Weights of a small GPT-style language model, trained from scratch on English Wikipedia.
Size: 4 heads of 32 (2 for keys and values), 2.78M parameters.
Architecture: RMSNorm before each block, no biases in attention or MLP.
Training: 148M tokens, 9046 steps.
Each number is 500 + 40 x the weight over its row's rms, rounded and kept within 0 to 999. Layers, rows and columns count from 0. Numbers have three digits each. The size before them is the row's rms in percent of the matrix's.

# o: layer 4 attention output (transposed), 128x128, rms 0.0975, rows 74-90,106-121, columns 0-127
# v: layer 4 attention value, 64x128, rms 0.134, rows 43-58, columns 0-127
o74 096:472528507520490550521439532471423481489541506524517458535433506539514551494414568460416507590527543487493516484478591579485493440529564561502466499523533514475536459482586470477540540510507481498525481560530491526491451517514500548459403497491499555503506541484483488504429526502473503494446555552464431458567523514509484446471447485471545422498539472429461462521485484448454481563459
o106 104:510448515461567476455459474524547505526505479446525522495531488544482451500523453476458458495411437523467449559472530468514447521484499437559485481473472516513499538453483565560432514544460516459538498403442442471524498486517446511408590483515459492524443462512490508512422560474552511473488595445519572555475493446479538516548529507459459469517527463544501463453480533489533502560555
v43 104:484441487478521487505405455497536515544494554495457525458432485500525507560488438572485498538477486502541511437518526467504439525514476516470531541529597532479454495538546448473466487509529461444507464486458493538490523461482464487596495536500488497510490418428579487466575500443413535468511562538458528468470508518525496489451505512598579524515475593501556457529576492490467513549494
o75 107:517509484530465485540498503489495482511461570517511509472455491436497500445527385465522409533574435507558549589486494526480493539565481477479485500553480559507502490460501483580538528456420440498466497539487528508553495481483457479481466571469511502519513473501519545456522494471475588458558471536512484465442515488488485533500481603488508522449479569525532459483536504595425406459511
o107 101:460462488517492533475587509472451508520538426455497539479456512503524498492571495509454567460498519449535494419514544446499520471427508516586523485468457405484464495474541449459505445525538517495495539435525514506485465524515468432480603419465520494474576490514532436473478521506529441551496574599498415504485538522596500499543493475488487437531539526522519509523480530507484498504557
v44 104:515503484531434444494558450495523465521492577420511482487539550432533463483452578449502513510545549499460429491454508545508533506497499550543508521497495503552536495530515428515554510490457470505474455564582564554556505481473520407469536445514458488518507453548447560572476535544516546457491554480484472500537549509550468470549542553573541547475543561578493521466518533476502452502538
o76 109:531423524522481499516477443504508549465519504523487487484477493524485517526573526444541582480484531582500528509579463491501461499527475465457571499510453499552538480488520402483497458510522480442420505480441485575443471473411476497487525502504520573495473540462516476592480542487575477502550518540504526531531513486482514519441544458473502533498470434520484387544427525526465569518587
o108 102:459543457494522545514545533472488497506501483456491481465442461517514516469484512420495453554445463522491425488473577457460538521463517510532459488488394530460533513531443524437443552560469506572509450550561454493529495509561499535478487509436503554551424477588506527445537446523527511471478456487492497484573483468456508509533496543473494441473495467440458546430529578495500469439415
v45 105:475532538533454555480510515450525501510437532509448554486546502488477493478512485543539450511503504505484464490459435496457523505581482522532538531516430549491553486503477501512511524507493447590446490497515468538531574529498596543454492544545494537494509469415521505507534453439552564462460551438564473557493445469510502545521487530547537429608555549519435506463481514411474471562541
o77 103:545535476499484507545492503572492522465515500546511535543500557464493470512564522522521554542454486420510518465552506445517500527497475439507440542498587459447388499455592503481450502480543575469402466472515512514491504550582496464474463529503474478500545465464519497484423496525573422427509509545499512478521525492517492568475483479491503489395482514415533527502483474493533536420521
o109 104:476467519456532475502555521484565504497527501451544511512539421497508534489484502491511549504483498528442473446533517493510502558470567493541479483506454476455626533556416452478509531497480485555490447457490527521451427428475533480515514518477548541507542497481445539521502451502481523551488539514465417518550492538444422435575472551594446550488497558559530463541489507464529546486415
v46 110:492477472474528524559411563556515561545466481492505472534471476514515521521440473503520482562508486439450502468521567532506557503457464563505532503515480404526558558521561417448480453531497507532521475489503470554503475509529550511497520504575478446520585564536503505508492512468461571451498497536491539485601463487421501517512454501472417527474487505558553513616474530514549480537517
o78 105:519587510553518525478477484482458489470495515514532449474510471444482569447536542461562452503474448569516502486533463560502512505499553510497471592495533495506560430543499500453486462491442531447574513408511505466436445482553455528458541494480445520533567484498509495483519536529462542445516396460498555560564550489548515496446552455504493486447467530567524423458477511459541512534462
o110 107:393466494500476541541519458551479496557517476550471490530538472442470574533462512464543500515428560505508438504443490432525441448555465470534522481457497523523468566470519564518568484494488522557516433482468398451469489477478504450483441510547559474503512437458448499547567483426518474537480574549503458480493500458509504426434459495548448489512519479477490514516411489518478523503457
v47 110:393524563558569449473471553462557552412488529525569493533518523473515547536473525476494553537523442560474504506366497517534479504453528469473534517518437471474476529427487520444516519500481545478491470504571536556496469435476541526522482490493493531497526390497442515490517495540448448477490497436516510491508573568493508472474488458499494565450494454428477515541512471498438517517517
o79 112:554489462495493520530519451477541554544488508430380469568561471459479549476509479394483473492495493465515503447558455444514528478536530551466451498570508483449527476552582559446469398588531551525516461533499486535526523538488515567517471538519516528477465556510479526517458507502535497482456528476473541524420497536474495526527515515473439523473485499521457507527474437534498417472576
o111 104:518531506502462546493502506638519491511487534527527521463487455585519470483581455526477456482481523571505542475466554454486468556480460521446514521455468513514478426429521485586497433514461573474518492529499484498537497515551445503480467497502519412503422423509494491505461505487479516482550504551436518409518459491492485541440506494557530449553498436499535593466513591527490509497483
v48 111:538410510489519481453467502526485432434498432489538511459434485482468502532531488549532539491537475496534502480500501522526452458529493489414549416459442518485535471489482475483481547577468473445503471498524466481453440573532518457443488502506518536496493450519515477429559522556453512494504602572502402555505433457526516489467467572516417539446452500547471534528507490459549556466508
o80 121:467483477472490483466449447449522547469545530523471581532482478512482502459501454458523542522514472567517550387522435562496473519503486475504477543533486459469435561509467507485483509521457526536475465476532512543516499486602496450534550452559455384553479470498531540398434518521434533522471410503491504512439553559535498527510440497509466472520437466519552486517528548489471499537448
o112 109:507550486521476516447533444528535458524488546513498482469472531455456531458561568510512429489543538477488477467429477492536560432563444453510586429479472569521539429550506511485440471442557498475544541483483494446512521489438517499495518479443522546483498467499544477565505502546512536505525501460554461543549503449491630508451519564518570490508541519508474496569443520535492501508587
v49 108:414528553497535506536489549557593461417510538544521527491519488523537516514455517426519494466550443491457431475523521502465575477515517449497519537505557475508491508479526476478569472487531516460493515570518535459487508517489525545520538559542438523453481515514503523533522474463567404481511573501503423475447451504513488490458482480508573556429490494536525578553475387480491532424527
o81 106:567484461428484523440441461424488472478529503522469463383530502490455518513449513476449435505516476521547554499537525525484431494500450556539493452502551477476416475472563521484467525454420511580433513475510425515496485489465516538497432497551502483517422476543507536523450512541530507520532484465496485423501557551461500590452455502558427515479478515512479505449462514485494437493550
o113 097:485539511544528550561564436524527536493525487492540571534484447487571545480500395463446492458463513499498566499509466453488521503535539464464525483511473493532488514539421467566513544457505587432502484556527498530562482556564511424475547459465500551504468504501532584450563503505508515549496471483435536479487428479492461435450519508414510536505439412508461510500479465507514547535466
v50 110:507497527525488523466523557448557532550398464457440468581439490517521590468436519522556493535459521463521485531507459399458527487476436484506511444543569513536486496517592535561496457519552531459485507511507459443471500483418502510505429514465527449532406490460528457554465467542482573496557523458512497477569537520502497470539455485498533521475533466465448485553504539512493543482517
o82 111:534543508521526513508529521469496481594397548472520515432475396465480521510524500434524501514504454512439522482457526562491469471544542549558533494480508532496510535555478557481566532456496479433472474443472505431521566517445522510531507534486475381525540444485459558509576529419505504474549492494484496524547484493490484495456399484444478529426434477514503550483459510493543536517478
o114 111:476515438520471459552522506567512518438589522476511553514577511578491487442473497485509512438536520536530396505607569483440491499519521443466432473536544475490506558447477412444471443583489498508483529531525561529551479450494542499523415500515523541484543501455498437492446487512463548467448509478502525506496496514512456555525575482481571529542491533485500445466489520452495495512477
v51 105:476478527502478507447502467495543521550432440478538475408582462552426547476474498446469529513494458480459533481569562494561576479569516508443604507458530386490535503468496532485498514531517481475507516472547534500459467498517469472471493494515442487496520427437539471480476500591584498484537513531424476535487467500485472463526481507487474532449563451521510448528495559488456522526424
o83 105:493484499476474480435529491465446518466512566477435448516519544505490464444516467441476494405496478602491423543473471572459524495492576465467461571551480528400462480455544489498499494431444462484525484553483507526507517522483541432604500472571487511545469466510447484489503548453475518474494482552489498460513545528526493522486549508546464444480535581537494422574495491527546488546506
o115 104:551502454475507455535490502512553527508533531514504547531530428446577550535498444541540400509458490486471420440513503466471459532445428536540497491464470560592444551564432477565481499500537451512471515493450469521467493570540537557540535545480526553484500525493523549541474485458555459478472487425531447525492429521569513517495508526458496600496540484426489481488481512462499501525528
v52 109:480496528457432475506501511500509543570524553489556632514465488483514513499455500536483489463464470489469598521479439516497563480496521506473467498452459445580486489567473566520441522547566486517495497484473513509576555464421443511461501476539464524545531470490532464481470501566528474501528499446450495551480510495556439525498502469510513436511536520447508514522400509404504520458600
o84 109:538498431503531521474522523482569533551484450436487540440458483459605516486495503546511533507493503499524454486487460532497473525505460428482563511527503415559485474503542523520546541513495508563513446542511547430559465486619506531524488504433440527437552504514433494495439457466501482474452488528500546424473463501537532575431505501590440500487482543468438458479510475518546446513518
o116 105:433461487507494477520496495542442476552535567499527492472588546571482445476475525455502491500508503548490517504539482426492499501436481521545445530561428482448513524572464482574511430488501447533546475489530480553444524554497519531483526458540550537556455505437523453420540546548474553499515482446500419525536572446533446489535513540461464521494515438496492444451564464459464556499453
v53 101:507558525520578491502509457533520437542439467482541524529540504511447525471508574517447518407540499543492508418585510469520522514419448508581513525482499502419454511497544503511466614533468419482466597535495501500465521525527539505531522444561483476501525538587557435529510553457495493524446492499484449507473504557507510466491544493547461471541474458499450513555470502499442522502467
o85 097:419529465478504550475508551518434515399499439447485512459458512479543533541515555463535503523468584542560432464487525477495529485443476510468491496573533499502546557553442498538533532520551509510530446515546537454510481547550454485553522441506430498548498509424536496493466545556542498494551537507480484423589465450430465575507512482530477534499561477457504491527573510498549531497539
o117 098:512483527497567506501462574539537464577496513551495514450463465471561480547510521587450397526506500485485458560484495560456559473509513510516564470426504537521454497478498524475493537416541504483496565507474428476530523488497504544522484527474522501500454486558435441611541486510475542426505500519426497440456474539488535484507501450470544499455482529521534408544413475508485462551467
v54 102:561466470525518522553481546498538534473478454471540486393518479535448514464513502516489509536431587477453484503464466464556505478507389505515497477430493489521405566447537419493502456436538482506552479523426510552523473503497481564503472538424461565440474520517473482519536471429481445467494471445545481551514456510543504477534481455486486458523569512551469530480491492550586514482465
o86 111:526563491519487561508572464477467430531481479441536507553419398467373537459444402576491552485457479425479477464507474532517497500459586536560517507505458499536498483519501521470487527479502501490444433493451462509542484483485512489509539434518524455478469445548425519510507516459438462515501541502536510540433518589475516474506518448542571536504533481509494480477470474525528476530470
o118 098:467493511450504460547511514491484478496482536459494453486571494528574530550551554395477524504550507509478525506551533465506467507518488479477564434454511533483557421477516557498553567490496475552562502483543514551517493487465499502576463538453402548439519464493508512546482493513544457518484471537450570492494535510533519486491420441498513460476504413528490433620431456492523509558542
v55 106:558475388520495533513502534530583449516511551517478517534521547486463469497493527535553506540477492553559502525525470490504537613574515445550456450466543491502487500477451517489607443483472460494484511503532517427446536529402497478474509491505486464501511521509459449514616539504444464547476524486486504476481424557491546505434602508458473471495567517505494464517462533476525455491510
o87 095:457551541498529490531462475475536539495498488527497516532541469584554532475458578631523493481496536545500471486536566467447524468452450519510547543494527562501458526533523563496491505455506532429463545418559425553515457478519508490514522512526488511485471470464431512475469557509433490502516501448534492457547602442410494460461454498519581498506533443454476471471524534497469544474452
o119 103:499493547557550441520492533499492523502499498548510491522489530505501478478476485431453464510467528461489489440448480519454474508487458462537431413550478441492469557507487544481492550498466473547481456514438574570478522567488436490530547497418511446470512495507548506487459505568478496506494443592507438488551448620541438554611530477455435480540500502514482467498538449496517437515524
v56 101:518503512537482435486536505520530478495579541477529461537490520536526563606512484576510496543511432468387435510505483446491538461560554444521482497493478551519509519411545476548428546463521513498490437528457566544456552514536523508513520462477510480529524439497496385453537501522478492490444499531473533515566473549466524512520415480560514537537537494501538548470560554519486457513527
o88 103:552480497462539530492481480524476530577506561465431449426507476542525524496492420550549468534560441537526531444564562491504540497498481483432466503455511481482482527502562480492506528470510511466525473558500471515495448450437496499441516511384549515565492467420545502438488551437431489499553521543510524481474564511442513579544559491508571523505521468478452582450505495532465504499541
o120 092:549531425416455497532519545438547443493529464471501500521566500488580440487553607556493455466487546505555503480440476499462410481553485486451508474450505567442549468476491529425563435525490521475527532480529521526560529507570499442536486502577504455545502478517505514470496501490513493473471498536510478549499430500543498457432432509476407473489496533523503422534496468502550515477479
v57 103:546520530486509556403554484520512505536535444556485463454528564483461529620510472504458496519501484490498433504459452478469448533522493512592506529571525508505498501403496487517418462493500459517457476480471516495475489469476511458483450443587459499481432477522481515512456518483533503417434506489489481446497520529507540518548575570456507423480565455485487458471415521515500466423518
o89 096:471474444517428506462444466465451495508510549467462456544486546466511498534482506418542500422438582513440522527451509473521555505452515452475507462478509522427518549514600441576532532546532434476438477513512504531472467509449464472497480438476504486448492556517561418453454527409519459500541520465504536581474568478521527448539467496513476464509459511477533495508573501545479498550510
o121 106:549509505485548476597489530518489499460525497554551568502511508541564469522564439560439567508544487490543489544513532565461527525515506434528458474484469449525526507514480594406514466470481527519543560458516468496496476481525482618479459536517503494579504490415489561562534491550493509563503483565531516458515475518457454520549541479536500558580454502519455506483462445472508474468456
v58 103:483497474537536543499481555398488553475483600541467557496445563500472510488528481482543534500497541506461495470542502541463530516530481516557485401483528426469513535477579587457445467571533482544401472527526531534457525527558464519477527508467468518512529531504461574542522449493468517536471528537526478451434519558530598447487479462518558475491528514507523491524464542570465453506498
o90 108:486518569476557509512555525536453461381502443519520550512420528541554508438486538431545451473462527470439521509538551493555483537490479484565456518528505472490490589425518504520506538448477458521453518509554473544547447411485524479512470468503446513496488406592553501489461505484521485507528506460507483498563520507432518513481570514559501518436450506525466527558519512474549510448537